config.yaml
norm_place: "pre"
init_std_qkv: 0.0338
init_std_up: 0.0338
optimizer: "muon_variant"
schedule: "cos"
Each number is 50 + 15 x the weight over the matrix's rms, rounded and kept within 0 to 99. Layers, rows and columns count from 0.

# layer 4 attention output, 192x192, rms 0.107, rows 156-191, columns 0-191
42 50 65 70 45 45 47 62 46 51 78 31 59 62 49 45 46 41 53 33 45 59 72 40 34 59 90 58 57 67 45 33 73 61 68 52 29 33 34 37 54 41 59 57 47 49 34 35 49 39 30 69 16 26 61 54 47 77 63 34 36 64 18 55 58 38 53 26 50 45 46 52 44 60 51 53 16 24 45 62 61 54 45 41 58 49 60 07 29 47 21 71 62 54 78 65 46 45 52 33 23 35 64 30 34 38 39 63 55 28 15 52 55 52 63 65 60 63 24 49 60 69 47 59 90 52 48 49 63 32 26 74 46 63 54 51 42 24 42 66 48 45 70 62 51 57 53 68 66 49 24 57 57 44 47 52 39 39 40 41 55 94 36 73 61 42 42 74 55 61 38 47 53 42 22 29 82 54 30 31 17 75 51 48 57 57 54 56 73 48 57 21
47 52 34 48 38 45 58 33 64 45 58 36 49 57 27 39 62 56 49 44 53 40 44 52 25 35 48 57 78 31 63 51 63 57 40 48 36 42 67 29 65 49 70 43 77 16 59 48 24 69 67 58 54 25 36 46 49 70 86 42 48 67 44 36 42 50 66 68 58 47 41 60 32 50 43 40 59 29 64 66 48 36 54 45 68 42 44 70 45 26 53 46 55 40 60 35 55 70 57 48 55 62 60 93 48 62 45 48 34 47 61 45 57 50 49 60 55 88 62 46 27 22 51 55 38 29 47 66 58 38 78 46 46 24 43 40 44 44 63 44 40 76 67 44 38 33 45 35 27 44 64 90 75 24 30 60 44 32 46 27 26 52 11 47 59 45 27 59 58 58 30 63 45 27 50 49 65 45 43 70 48 44 63 51 70 49 53 54 28 68 10 53
51 58 58 66 54 57 30 33 23 64 42 59 53 39 44 55 46 50 52 62 48 66 67 32 59 65 40 33 55 75 30 62 50 51 55 59 49 52 30 60 43 47 26 47 40 44 45 05 31 49 36 40 59 33 37 39 60 38 50 58 44 29 74 55 31 70 47 38 40 55 57 61 57 48 69 65 61 62 21 39 31 54 45 60 31 48 17 42 56 55 38 44 41 43 68 74 51 44 32 64 27 45 43 53 66 39 38 58 64 39 56 23 37 49 40 22 54 41 67 47 54 45 73 43 48 31 12 38 47 72 35 46 36 55 39 52 51 57 50 34 44 49 28 44 55 61 67 44 42 45 40 46 66 37 60 67 74 70 49 73 66 27 66 69 29 70 44 45 55 33 85 50 68 66 49 64 41 30 55 36 52 44 61 40 23 38 49 35 63 37 44 34
56 64 54 40 43 50 44 38 44 82 45 51 68 30 43 63 50 46 48 63 50 51 41 43 58 42 57 73 63 48 46 64 86 56 63 48 41 44 54 43 75 60 93 40 55 84 55 49 43 52 65 69 73 53 33 40 62 63 37 28 35 69 31 71 68 69 23 50 53 57 63 39 71 54 40 45 53 44 40 54 39 28 51 26 74 44 63 27 56 56 67 55 58 62 61 56 36 71 76 40 55 58 58 50 35 92 60 48 47 64 56 61 51 56 63 52 62 24 82 74 28 77 67 48 54 62 56 44 71 61 60 69 62 38 73 43 55 60 52 57 40 66 53 26 30 81 35 47 42 35 53 78 48 49 21 28 51 52 56 63 57 70 53 38 42 59 20 67 72 72 38 45 52 55 47 70 77 42 25 37 49 53 45 41 72 49 51 42 42 39 48 71
49 58 70 42 56 52 44 55 31 69 42 67 59 56 33 29 51 71 66 49 62 46 41 40 55 44 46 42 64 69 35 53 51 45 38 35 64 57 90 48 57 56 54 47 29 30 58 57 35 74 25 57 59 46 49 46 28 62 54 61 62 46 49 63 50 52 55 62 38 68 36 70 47 23 52 66 70 51 33 50 70 56 30 38 67 46 40 51 60 37 29 52 46 72 34 49 46 62 75 38 70 20 40 56 48 40 61 46 51 51 24 47 36 44 39 76 34 41 26 37 48 69 54 81 44 34 48 52 49 64 64 52 65 51 39 21 33 45 24 39 58 60 58 43 39 62 51 33 69 36 65 39 56 31 42 40 55 46 64 53 54 40 31 69 48 45 26 50 32 80 60 67 49 56 51 37 42 57 27 13 72 62 79 54 53 36 38 56 23 69 73 49
37 55 48 26 51 29 65 51 65 63 27 45 46 57 48 39 63 18 39 76 58 39 38 47 63 38 35 46 67 41 46 70 60 51 81 49 60 29 58 53 53 37 54 28 63 39 75 34 23 55 56 81 43 49 38 60 45 66 50 48 52 62 40 55 53 37 24 71 41 65 62 37 82 30 22 59 50 40 67 30 47 26 52 68 33 43 75 55 41 52 37 49 52 62 65 29 35 43 77 48 44 53 42 55 48 48 48 45 55 87 40 74 54 67 47 53 19 74 00 47 52 48 46 56 45 48 67 44 46 60 65 65 37 18 39 57 75 46 44 61 21 45 80 35 66 45 35 14 23 66 69 50 62 69 57 65 28 77 65 42 40 36 59 99 34 46 29 29 67 38 49 09 59 51 37 78 62 31 61 59 52 55 69 66 63 44 25 73 51 64 60 51
64 66 25 44 46 18 27 50 59 53 63 68 39 90 22 39 58 35 45 62 44 59 59 45 63 32 59 46 56 50 67 56 35 26 60 47 38 63 56 49 30 56 72 21 71 48 57 41 49 38 36 37 56 53 56 27 54 60 26 23 38 57 32 42 35 31 62 47 43 46 25 75 49 66 69 53 39 54 47 61 47 25 56 45 50 21 62 73 54 69 53 43 59 56 68 21 57 60 52 51 59 66 31 62 41 67 39 58 20 56 39 47 52 80 41 31 45 37 45 41 66 27 36 32 25 54 44 37 28 39 48 25 49 22 56 46 62 47 39 62 37 56 51 72 50 40 61 50 36 46 57 34 50 28 62 71 58 46 43 42 58 47 60 26 78 57 36 73 50 65 41 36 46 37 60 45 43 73 30 82 65 64 50 46 31 45 29 47 77 41 46 56
43 43 58 51 64 48 39 49 31 50 68 62 45 49 63 33 34 60 50 45 62 46 38 45 57 66 51 39 72 68 55 46 45 47 44 47 36 64 41 23 41 66 59 27 50 70 59 16 35 23 47 49 45 59 53 48 49 58 61 56 53 41 73 44 72 44 41 27 64 45 49 62 56 60 39 51 58 43 76 51 51 58 42 84 52 57 65 30 36 65 51 27 49 54 57 45 42 61 48 56 66 24 48 53 58 64 71 75 61 65 31 36 32 52 44 26 53 62 54 44 44 46 40 29 66 39 68 55 69 48 70 43 67 42 63 76 45 34 61 63 35 30 51 20 54 64 69 57 52 44 51 27 54 67 65 53 41 37 46 56 44 47 61 21 52 89 64 80 44 49 35 42 40 06 49 44 52 33 52 54 41 70 60 28 68 53 52 48 89 74 53 18
59 42 48 43 52 47 42 42 57 60 36 37 72 57 52 51 45 49 57 55 55 36 67 65 57 48 59 45 21 45 50 23 23 43 64 49 51 43 51 63 48 58 54 58 70 29 33 49 60 31 54 45 48 40 49 69 75 66 40 67 60 46 40 45 42 55 34 51 62 55 72 57 78 38 40 34 42 72 66 54 51 28 61 50 46 52 48 64 25 37 46 73 82 26 60 36 42 55 39 44 39 84 47 36 68 43 72 66 41 49 67 68 42 36 70 10 39 35 49 30 56 52 50 74 47 34 63 57 59 68 59 46 64 61 38 69 25 26 63 43 44 41 76 53 61 46 54 53 39 41 58 47 51 73 54 68 69 77 50 43 48 64 43 60 57 59 82 30 54 65 44 25 90 40 75 64 48 47 57 60 56 63 42 45 69 26 59 45 69 36 69 62
62 46 71 40 52 66 35 40 34 52 37 46 54 39 39 65 68 42 51 48 40 50 34 52 54 57 37 30 38 47 56 45 43 69 32 43 34 78 45 52 43 67 07 61 50 55 48 76 40 53 56 43 47 61 63 69 66 40 56 76 84 61 79 46 44 51 55 70 22 42 50 64 51 77 57 69 28 44 31 36 47 48 47 36 61 77 46 55 15 61 61 36 62 37 22 76 48 64 13 53 35 84 44 35 55 39 56 23 53 64 56 63 66 63 70 44 38 50 51 53 71 36 66 58 41 54 23 41 41 57 37 43 16 48 52 54 71 67 75 34 68 30 29 66 59 49 51 56 37 61 32 68 52 54 80 66 78 53 59 42 57 30 58 32 85 49 54 18 54 30 72 48 34 68 71 51 48 46 70 55 38 44 47 44 72 55 51 40 97 93 53 24
74 42 70 30 36 53 31 32 60 57 37 34 48 51 35 36 43 21 46 72 46 48 51 67 57 39 57 56 33 77 53 52 32 35 60 45 43 52 48 38 37 32 38 53 51 86 51 29 18 36 41 38 60 51 55 13 59 73 66 56 68 53 64 50 32 83 66 36 44 50 57 41 47 54 60 57 53 37 67 58 54 44 81 60 37 43 68 81 41 46 29 51 50 25 61 33 35 43 53 43 48 73 71 65 76 61 54 61 55 38 53 34 43 28 25 40 87 61 35 67 33 57 33 15 49 55 69 76 48 33 67 28 41 39 42 70 56 60 48 48 48 54 42 75 68 52 70 41 39 59 46 57 52 46 59 77 34 51 50 42 67 31 50 48 47 55 34 92 85 59 28 65 27 49 52 85 62 67 50 53 55 79 52 54 44 86 70 43 68 76 68 50
27 52 39 64 51 72 64 37 42 66 43 49 53 53 71 36 59 66 46 50 52 55 70 51 59 49 63 54 48 59 66 31 44 62 47 51 47 45 44 65 39 42 44 43 30 67 52 46 37 42 39 68 56 35 61 45 36 44 56 69 37 30 80 46 36 61 58 40 77 48 71 41 32 41 29 52 50 55 64 21 46 37 46 61 39 67 54 51 32 46 51 69 31 51 67 46 43 45 45 68 82 37 47 42 46 50 19 68 30 63 66 69 42 41 29 66 40 78 51 77 52 37 58 49 74 46 53 53 41 46 43 46 57 39 29 60 33 34 38 37 54 36 46 62 37 46 48 48 57 57 66 46 65 58 61 44 29 46 40 54 52 48 28 81 33 25 65 36 62 46 56 58 34 37 71 40 35 29 54 74 55 49 43 33 66 30 74 25 38 41 36 20
29 76 51 57 50 48 49 38 46 54 46 60 40 73 44 46 64 63 39 10 58 63 52 41 47 63 39 52 53 50 67 40 53 21 63 65 65 42 50 44 34 68 53 46 58 54 49 47 34 41 38 75 41 42 53 53 65 44 52 39 66 51 45 59 41 53 68 51 51 57 56 37 45 73 51 54 65 32 53 38 33 43 31 50 33 46 53 34 56 56 58 40 33 49 63 24 31 61 09 37 47 41 64 25 61 51 66 53 43 41 53 39 60 61 64 42 33 27 45 24 53 64 65 69 56 53 51 35 59 60 31 71 53 19 56 73 73 57 37 69 57 34 43 32 57 44 45 41 24 65 27 72 68 50 60 63 49 72 33 42 71 55 28 14 61 56 48 45 49 24 47 40 24 54 47 54 69 28 56 65 61 54 62 64 74 65 20 70 54 59 57 39
57 31 76 58 68 50 50 31 57 41 52 73 60 57 52 46 29 52 42 37 57 58 15 55 56 45 72 68 66 58 64 65 25 44 61 49 70 22 44 47 49 51 52 45 47 69 38 72 63 40 56 26 34 41 58 59 79 42 32 46 35 53 50 72 64 49 63 74 47 51 50 63 55 50 38 52 69 36 58 80 70 24 46 90 59 47 36 51 32 66 50 42 57 63 44 49 29 55 68 50 39 56 34 44 38 46 23 45 68 76 76 39 93 87 40 69 46 74 60 45 36 51 57 51 48 65 66 68 38 61 51 49 35 44 43 42 47 43 61 62 53 75 34 52 31 47 47 60 53 40 51 48 36 51 62 46 49 27 56 38 17 41 51 65 51 47 52 42 38 32 49 54 49 55 32 65 47 34 72 37 76 36 54 67 35 39 40 26 55 58 67 34
71 43 53 35 64 61 43 44 49 72 65 60 52 34 49 46 32 52 68 41 31 57 57 54 59 84 51 59 68 56 62 45 36 43 68 37 14 37 50 63 68 35 55 36 65 50 64 45 51 58 61 26 77 60 64 13 43 29 37 54 40 67 26 49 52 29 63 40 63 52 56 88 55 80 49 23 39 68 64 45 61 68 33 74 53 56 40 42 80 39 78 54 65 41 34 74 71 52 31 78 52 44 55 75 44 67 34 47 48 43 56 46 79 57 44 64 52 55 55 33 42 71 47 54 48 73 59 49 31 46 52 55 37 59 63 45 40 29 71 93 58 64 51 51 46 56 68 64 42 49 40 42 48 59 35 40 13 46 47 57 64 63 75 24 29 52 61 52 36 37 51 60 56 52 23 51 45 84 48 70 73 50 49 60 38 54 27 51 51 28 31 52
53 46 52 60 52 37 41 27 68 69 48 41 60 64 50 66 58 32 29 40 38 52 32 51 50 62 54 54 66 79 80 35 53 52 50 29 47 50 43 44 34 65 34 77 24 51 59 69 34 48 49 65 56 50 58 54 60 45 69 63 43 59 79 47 47 48 75 56 32 66 48 32 62 47 49 68 17 65 54 87 42 57 46 51 35 74 77 47 36 30 67 28 44 38 64 65 53 65 42 52 56 42 76 70 62 66 47 62 44 55 43 64 56 54 44 46 67 71 44 61 55 40 47 52 48 54 49 54 24 49 62 31 18 60 35 52 68 36 58 56 71 47 53 43 56 67 43 53 85 56 42 71 43 44 48 52 30 32 49 31 52 58 71 59 80 39 61 65 59 41 50 38 32 50 56 62 40 31 53 34 58 36 12 46 27 40 23 25 32 70 90 20
40 52 51 43 23 66 42 37 39 55 28 36 64 64 66 41 30 57 59 61 55 60 45 30 64 35 54 50 47 62 48 59 61 32 56 56 56 23 73 43 41 38 35 66 70 41 27 83 46 30 27 48 18 46 68 33 53 44 59 47 73 12 57 30 67 60 44 52 42 55 54 51 14 56 78 41 35 21 86 69 43 61 53 66 43 83 50 65 60 53 34 52 31 43 25 60 54 55 53 46 71 34 50 42 72 35 54 57 43 46 46 53 36 21 46 48 65 51 08 42 70 54 56 50 66 44 95 30 26 40 66 49 59 38 39 61 28 51 62 95 39 42 36 81 42 38 69 46 65 66 29 49 38 51 58 67 55 93 67 60 33 68 55 25 36 81 23 46 23 32 35 60 00 59 47 50 80 62 51 89 37 32 79 64 52 67 50 80 24 49 40 58
61 74 84 45 33 35 62 32 52 42 47 51 36 50 31 40 63 44 50 58 46 51 61 50 46 16 27 31 45 50 25 60 39 60 56 31 51 18 48 56 49 67 39 27 51 69 60 58 53 42 51 73 55 30 47 58 51 87 70 46 42 69 53 46 34 63 46 58 71 52 60 19 45 31 26 60 40 10 40 42 54 57 41 29 46 54 55 72 71 56 77 57 29 44 59 64 42 38 36 55 48 68 40 54 43 76 27 49 54 68 72 49 27 47 47 41 64 66 46 63 27 38 56 68 48 46 46 25 40 38 45 73 44 35 47 35 62 49 53 60 45 75 49 56 00 52 62 56 40 62 62 76 73 67 39 49 48 59 57 50 51 73 45 61 39 66 32 25 70 30 37 70 80 39 58 64 63 47 73 27 65 80 45 42 67 39 24 96 40 27 34 29
41 52 47 31 63 29 43 61 29 60 68 47 42 42 59 37 48 43 50 53 69 42 54 54 60 54 43 47 46 57 50 76 46 45 30 37 46 58 38 41 61 63 29 35 63 67 46 70 99 28 64 54 49 63 69 33 68 41 45 54 49 72 44 45 47 39 75 78 44 40 54 60 51 50 47 50 36 37 57 60 49 43 52 53 58 45 63 61 34 41 54 56 75 38 20 60 50 61 32 68 33 99 49 52 34 33 50 72 56 36 50 50 75 38 63 72 58 35 36 62 54 34 67 53 33 69 57 54 64 32 17 54 60 53 67 57 65 53 63 27 59 48 30 71 28 63 51 47 43 59 54 20 39 74 43 29 60 12 56 32 66 47 44 31 78 37 47 59 56 22 54 56 61 64 56 41 32 36 37 49 51 92 43 33 67 44 71 35 54 45 30 29
87 50 68 52 60 54 55 79 53 38 31 33 41 64 61 51 50 45 39 42 64 45 42 46 47 53 64 39 39 51 48 66 58 13 74 70 81 35 50 68 42 43 42 53 45 38 57 44 73 62 64 55 30 15 65 94 52 56 38 45 43 61 55 28 42 18 40 49 48 69 46 28 63 28 46 34 67 51 22 52 48 66 49 35 58 15 25 53 74 26 44 50 29 64 66 50 36 37 68 48 43 78 16 63 32 34 33 61 31 48 42 48 44 78 66 47 34 34 63 39 47 62 45 57 64 40 55 59 70 57 65 66 47 54 26 49 57 44 42 36 41 11 49 11 45 74 67 62 53 50 55 26 66 53 62 57 45 47 71 46 11 48 39 37 42 65 70 22 49 79 51 48 65 50 90 50 38 37 48 45 70 25 31 76 91 19 53 80 35 33 21 64
49 53 22 75 29 52 43 43 43 50 55 42 38 54 46 54 33 69 45 43 46 64 46 58 52 50 54 59 34 62 58 55 64 48 31 53 61 60 54 35 64 54 62 71 37 42 44 76 85 68 57 37 69 43 55 56 58 51 40 37 54 30 50 67 61 58 17 64 46 25 27 35 44 36 61 22 58 54 79 81 47 31 32 48 75 60 40 51 65 66 32 79 44 64 56 54 81 46 49 00 48 54 40 25 50 53 27 58 41 69 70 26 55 55 49 58 59 69 61 75 40 52 78 37 53 51 30 34 50 23 64 60 52 42 57 26 57 56 42 72 51 64 32 52 43 27 38 22 64 74 59 54 46 12 49 41 43 33 67 22 55 61 69 49 42 28 56 25 29 51 46 43 55 41 54 53 37 32 50 46 73 11 31 46 31 44 57 73 38 65 69 80
47 56 22 32 58 46 52 53 36 57 45 49 58 54 47 55 42 63 50 68 65 34 57 44 43 58 47 27 65 63 72 47 38 79 13 39 32 30 29 51 81 22 47 00 40 39 47 35 44 68 80 47 16 59 39 31 14 69 32 44 20 44 51 59 65 67 60 48 44 73 36 49 36 52 40 48 40 39 73 56 38 25 60 74 59 52 36 52 39 28 28 68 71 36 54 81 61 54 31 40 41 47 84 48 32 60 66 67 56 58 76 54 34 31 51 28 59 77 68 59 30 69 60 38 48 37 18 37 65 82 56 19 61 81 76 34 60 63 48 53 74 58 26 41 67 58 34 23 28 63 30 58 40 39 39 32 37 54 77 10 00 84 52 25 28 57 59 43 64 60 48 41 58 31 50 32 38 53 67 63 40 65 17 48 09 54 57 00 38 72 11 70
41 31 29 47 51 77 46 50 36 76 61 49 44 49 37 52 61 48 37 38 23 50 60 53 46 39 75 48 33 65 62 45 74 53 60 66 28 65 22 53 49 55 50 74 37 54 27 59 38 50 56 54 43 38 28 57 41 64 52 55 52 52 35 40 49 70 69 49 52 29 36 48 42 43 46 58 43 16 36 54 70 58 36 61 41 56 59 35 38 40 72 69 17 54 32 44 67 68 75 63 47 38 54 53 25 49 61 32 42 63 49 57 39 82 46 70 51 60 56 60 54 54 30 28 77 44 66 58 82 79 52 59 51 57 70 51 34 54 62 44 59 49 43 42 41 47 70 87 67 55 43 58 77 51 53 70 51 53 34 49 57 68 38 38 31 53 37 80 16 54 36 35 77 48 60 38 57 23 64 32 66 44 39 50 46 73 49 62 73 64 61 56
48 26 54 65 33 70 52 53 50 78 51 80 34 74 64 62 86 65 55 64 23 31 89 57 52 72 50 54 55 43 53 51 57 74 36 41 50 65 50 54 36 63 43 46 63 59 52 49 56 47 21 23 37 53 45 43 49 45 72 59 59 59 46 37 45 43 31 62 84 33 35 60 67 71 35 50 64 45 40 27 50 67 40 62 53 23 49 42 34 73 49 47 19 58 72 46 38 77 36 61 43 44 59 39 48 40 70 59 58 71 31 32 35 47 46 66 45 74 29 67 43 70 37 41 46 20 42 37 58 86 53 32 30 80 83 69 14 55 52 58 47 58 31 54 52 24 52 44 40 58 55 48 20 96 55 28 91 67 73 46 43 50 37 52 42 29 65 23 24 20 31 57 35 38 45 66 54 98 35 41 22 37 49 20 38 03 47 10 68 42 59 46
52 53 59 41 47 53 52 46 65 48 51 43 55 27 45 37 54 29 42 50 27 47 62 72 50 44 44 63 37 64 50 38 47 73 48 57 65 20 30 58 31 48 41 67 44 33 40 59 53 59 46 70 72 44 51 53 76 68 57 40 29 70 82 53 24 51 55 47 55 35 54 52 71 40 60 59 40 48 34 72 50 32 74 62 37 45 35 44 41 48 33 48 67 50 34 60 41 68 64 49 52 50 44 66 51 42 49 63 57 51 70 63 79 65 54 50 40 36 62 49 50 72 56 70 51 47 53 59 61 64 25 51 54 83 40 57 30 17 33 43 71 31 54 57 59 46 58 50 43 54 42 52 57 41 65 48 39 61 74 57 67 67 74 65 65 25 91 31 73 60 47 57 59 27 35 29 50 29 59 43 58 35 51 72 14 45 31 48 53 39 61 53
61 58 56 67 39 30 16 55 64 66 43 58 48 68 46 46 36 57 33 65 62 66 64 57 69 70 33 48 79 52 30 64 44 82 53 91 48 77 75 27 60 34 47 57 18 63 49 64 43 40 73 36 74 73 55 69 46 53 66 53 72 83 51 40 65 67 42 61 61 62 45 68 53 45 58 64 31 26 47 69 76 43 55 54 52 47 77 62 26 67 61 36 73 81 71 47 38 58 49 90 53 43 24 51 42 52 52 32 44 42 43 63 48 54 77 54 38 40 60 47 57 63 21 70 56 69 60 53 55 82 64 63 52 56 54 32 57 56 54 24 58 64 55 43 52 46 64 32 66 39 75 14 44 57 65 29 83 65 53 35 30 72 58 58 61 62 56 37 28 63 60 45 46 69 78 65 10 65 54 41 44 86 51 48 74 52 48 46 52 66 82 56
43 49 61 41 60 72 52 29 77 63 46 61 47 35 32 64 54 44 36 37 41 38 42 52 41 71 67 82 32 38 39 29 40 45 20 45 41 51 68 47 49 17 70 63 66 48 31 68 80 51 40 38 80 21 55 70 31 53 44 23 51 04 45 55 63 32 45 33 56 45 31 40 49 78 67 42 61 58 36 77 69 50 61 48 18 40 52 40 76 65 50 53 69 41 28 50 63 64 46 45 47 31 46 34 42 47 38 41 30 42 53 29 54 76 26 58 68 36 37 55 41 68 25 64 69 34 38 62 59 38 71 36 61 37 51 42 29 65 63 50 18 47 49 72 44 23 28 33 33 51 89 53 82 12 57 50 37 24 61 41 44 73 22 42 54 85 48 55 25 68 67 40 38 21 62 21 38 88 56 44 63 49 61 40 34 68 47 54 73 57 53 77
48 58 49 54 42 40 50 38 47 56 30 36 28 46 47 47 47 58 43 63 48 24 38 55 48 16 32 33 52 52 69 31 74 29 74 45 23 37 39 48 45 32 56 60 36 62 57 70 78 50 62 49 31 18 45 62 71 48 38 43 58 77 59 41 46 57 39 35 50 61 67 56 63 30 27 43 53 52 77 51 40 71 37 30 73 69 58 42 54 47 57 38 26 21 61 27 48 17 30 51 32 44 64 33 69 59 83 66 41 70 50 31 23 23 45 51 73 45 36 49 65 67 38 60 38 36 59 51 71 30 29 64 56 69 31 61 42 45 63 81 75 43 48 54 62 46 54 47 45 58 37 75 71 70 55 20 41 59 39 24 35 66 37 44 44 48 48 36 57 40 53 31 53 31 72 75 54 57 52 57 67 57 14 63 69 43 16 58 51 61 54 41
30 62 50 49 71 56 59 49 41 44 36 51 59 43 46 38 46 40 29 43 44 49 59 60 54 44 57 42 56 32 50 65 50 24 54 64 36 24 57 42 62 51 48 43 38 57 35 25 27 16 73 64 41 47 30 57 65 27 56 67 68 39 37 25 38 63 41 50 42 43 50 42 42 34 43 71 18 47 49 64 53 63 47 68 63 32 44 51 45 50 62 48 57 52 51 33 65 54 85 32 41 21 73 40 59 31 44 22 42 27 42 54 28 74 47 78 49 45 42 49 49 44 47 44 67 39 48 35 20 59 48 38 70 61 48 52 70 35 62 46 70 30 49 44 38 68 64 78 44 57 36 49 84 61 42 68 49 53 37 17 44 54 56 38 47 18 43 63 82 54 50 47 33 62 59 59 77 35 64 49 50 65 66 57 30 45 47 66 65 54 64 55
45 58 54 50 41 42 58 69 53 43 32 36 80 45 29 45 53 67 55 62 37 77 52 60 44 58 30 66 43 56 53 49 59 54 73 46 64 57 40 59 56 51 40 48 34 52 57 43 39 64 59 61 40 47 27 45 62 52 63 66 74 70 64 61 37 57 74 43 59 61 31 50 43 57 46 67 47 61 51 48 62 51 50 60 54 44 43 50 19 41 43 44 43 51 58 67 36 63 40 74 60 63 73 57 57 47 70 32 66 76 58 86 46 51 46 32 65 49 76 38 33 61 43 60 59 46 68 42 58 71 40 58 48 44 34 74 60 78 57 36 83 63 71 45 61 68 61 71 43 37 42 40 34 60 30 50 76 73 30 79 36 48 45 65 46 48 40 77 48 25 28 39 65 94 67 61 54 48 39 49 30 61 38 64 31 55 54 61 37 65 63 45
73 68 41 56 79 26 23 22 50 56 57 49 72 35 27 43 67 60 41 62 45 37 74 35 50 40 62 32 45 47 55 52 58 37 17 73 48 28 54 49 28 50 34 31 68 39 44 27 18 45 60 56 52 07 25 57 47 25 59 66 29 32 39 05 14 56 55 76 25 28 48 38 36 51 49 32 35 32 23 25 54 77 34 61 33 18 24 37 44 36 35 46 54 51 61 74 47 44 55 60 42 34 53 50 48 46 42 49 54 44 33 21 43 43 54 31 48 60 24 36 64 59 28 25 61 47 21 61 34 76 75 40 72 71 68 67 47 36 60 52 57 67 55 33 34 68 36 66 53 20 22 59 40 62 34 61 08 47 97 51 65 68 51 22 34 20 49 64 55 65 29 43 31 51 51 81 18 61 48 50 47 36 50 59 45 26 71 63 76 57 31 72
49 37 48 67 55 57 38 55 39 70 70 52 84 10 40 39 47 46 69 31 59 60 53 26 45 59 36 42 45 36 57 66 45 39 47 37 50 72 44 32 41 52 61 49 38 38 58 45 23 53 56 40 65 72 41 51 40 48 60 61 67 47 62 61 56 59 56 52 55 34 67 45 46 42 18 56 59 62 45 31 35 60 69 61 48 44 45 54 51 23 60 45 48 56 59 43 41 55 34 56 52 27 49 49 45 41 29 37 60 54 62 59 63 58 52 53 39 44 57 29 49 49 39 30 34 54 49 55 43 50 50 26 41 48 58 69 49 48 47 24 43 39 45 54 63 57 31 52 73 26 38 52 60 40 63 64 43 54 40 67 70 30 45 81 67 49 63 56 51 53 40 61 55 50 72 45 43 60 51 68 49 50 51 52 29 56 54 43 85 26 57 59
32 58 37 41 48 53 45 59 31 06 82 47 41 47 48 19 62 34 44 49 43 64 50 75 50 56 73 61 44 66 27 40 37 26 26 39 48 45 43 40 34 41 63 26 57 45 65 51 48 54 25 59 54 64 58 72 61 81 46 33 57 54 30 61 61 68 75 51 46 21 31 41 64 25 60 69 33 55 61 70 28 54 50 63 43 50 36 54 59 41 47 57 45 54 63 55 57 42 33 38 66 60 47 60 56 64 33 39 44 20 52 65 40 39 27 63 43 38 52 68 60 47 48 33 41 55 48 22 44 08 42 29 49 47 58 42 99 56 44 47 64 27 86 49 29 45 59 50 50 59 98 52 56 34 48 60 38 54 40 43 38 48 30 58 52 58 48 31 75 40 55 71 51 26 72 40 42 39 35 80 35 73 43 17 45 61 32 45 32 18 54 68
51 50 38 61 42 59 26 45 63 69 48 57 60 64 66 55 62 59 35 41 66 53 31 72 66 55 81 59 31 59 70 71 76 45 55 73 52 54 44 62 67 27 62 44 69 20 66 44 53 65 17 59 24 87 00 41 48 32 52 54 81 55 67 41 72 42 47 28 51 64 47 35 31 52 44 61 67 42 79 68 28 23 42 48 66 30 48 57 39 33 25 39 73 91 39 51 51 67 60 75 69 36 34 64 34 44 65 46 57 53 49 37 63 62 46 47 75 47 55 67 28 51 59 50 71 52 35 48 58 50 52 68 67 50 46 54 44 51 40 45 28 74 47 36 86 29 55 67 57 54 51 51 62 36 60 64 45 62 34 64 39 18 56 35 44 75 41 29 67 71 71 41 61 71 67 33 49 79 39 42 13 41 56 55 34 63 46 57 58 68 35 63
34 36 37 61 54 42 68 86 76 65 35 45 36 31 51 29 41 66 65 41 70 18 51 57 48 67 48 55 49 50 28 40 55 34 61 57 46 24 34 33 20 52 41 35 38 47 37 25 59 15 39 77 49 32 42 84 34 35 57 44 55 81 48 70 54 40 38 65 41 30 35 53 46 73 61 65 31 32 58 41 52 58 60 46 60 43 66 35 63 34 41 43 69 49 15 16 56 54 49 41 56 38 49 56 78 55 65 39 32 24 41 64 40 58 60 87 75 43 28 62 54 72 38 34 40 37 55 56 20 56 54 71 74 27 44 58 79 25 53 66 56 31 69 38 42 30 60 26 65 68 34 40 53 51 77 44 38 41 38 45 57 77 43 35 60 21 67 56 89 66 29 39 37 37 31 42 70 46 55 58 49 56 55 29 64 57 24 49 50 31 66 31
55 50 39 31 51 48 52 37 42 56 60 47 53 59 46 74 61 69 29 71 66 70 55 41 59 37 62 48 53 31 48 55 48 56 72 45 42 92 34 43 57 31 67 43 54 38 64 31 66 71 54 57 56 51 50 88 41 43 55 41 56 52 63 68 24 49 60 26 49 50 30 48 38 74 23 41 37 53 30 29 39 28 60 53 50 56 51 39 57 54 66 64 51 51 76 21 70 44 42 46 61 48 66 53 43 39 33 10 54 67 36 75 45 51 69 65 40 34 24 42 49 51 43 70 69 49 57 36 50 62 50 57 49 42 51 59 35 38 51 62 28 67 77 39 55 45 31 54 24 59 79 70 68 69 55 47 47 40 43 41 34 65 67 55 23 61 44 18 62 59 63 38 57 24 46 22 61 79 66 41 76 64 23 54 54 33 64 49 89 65 66 56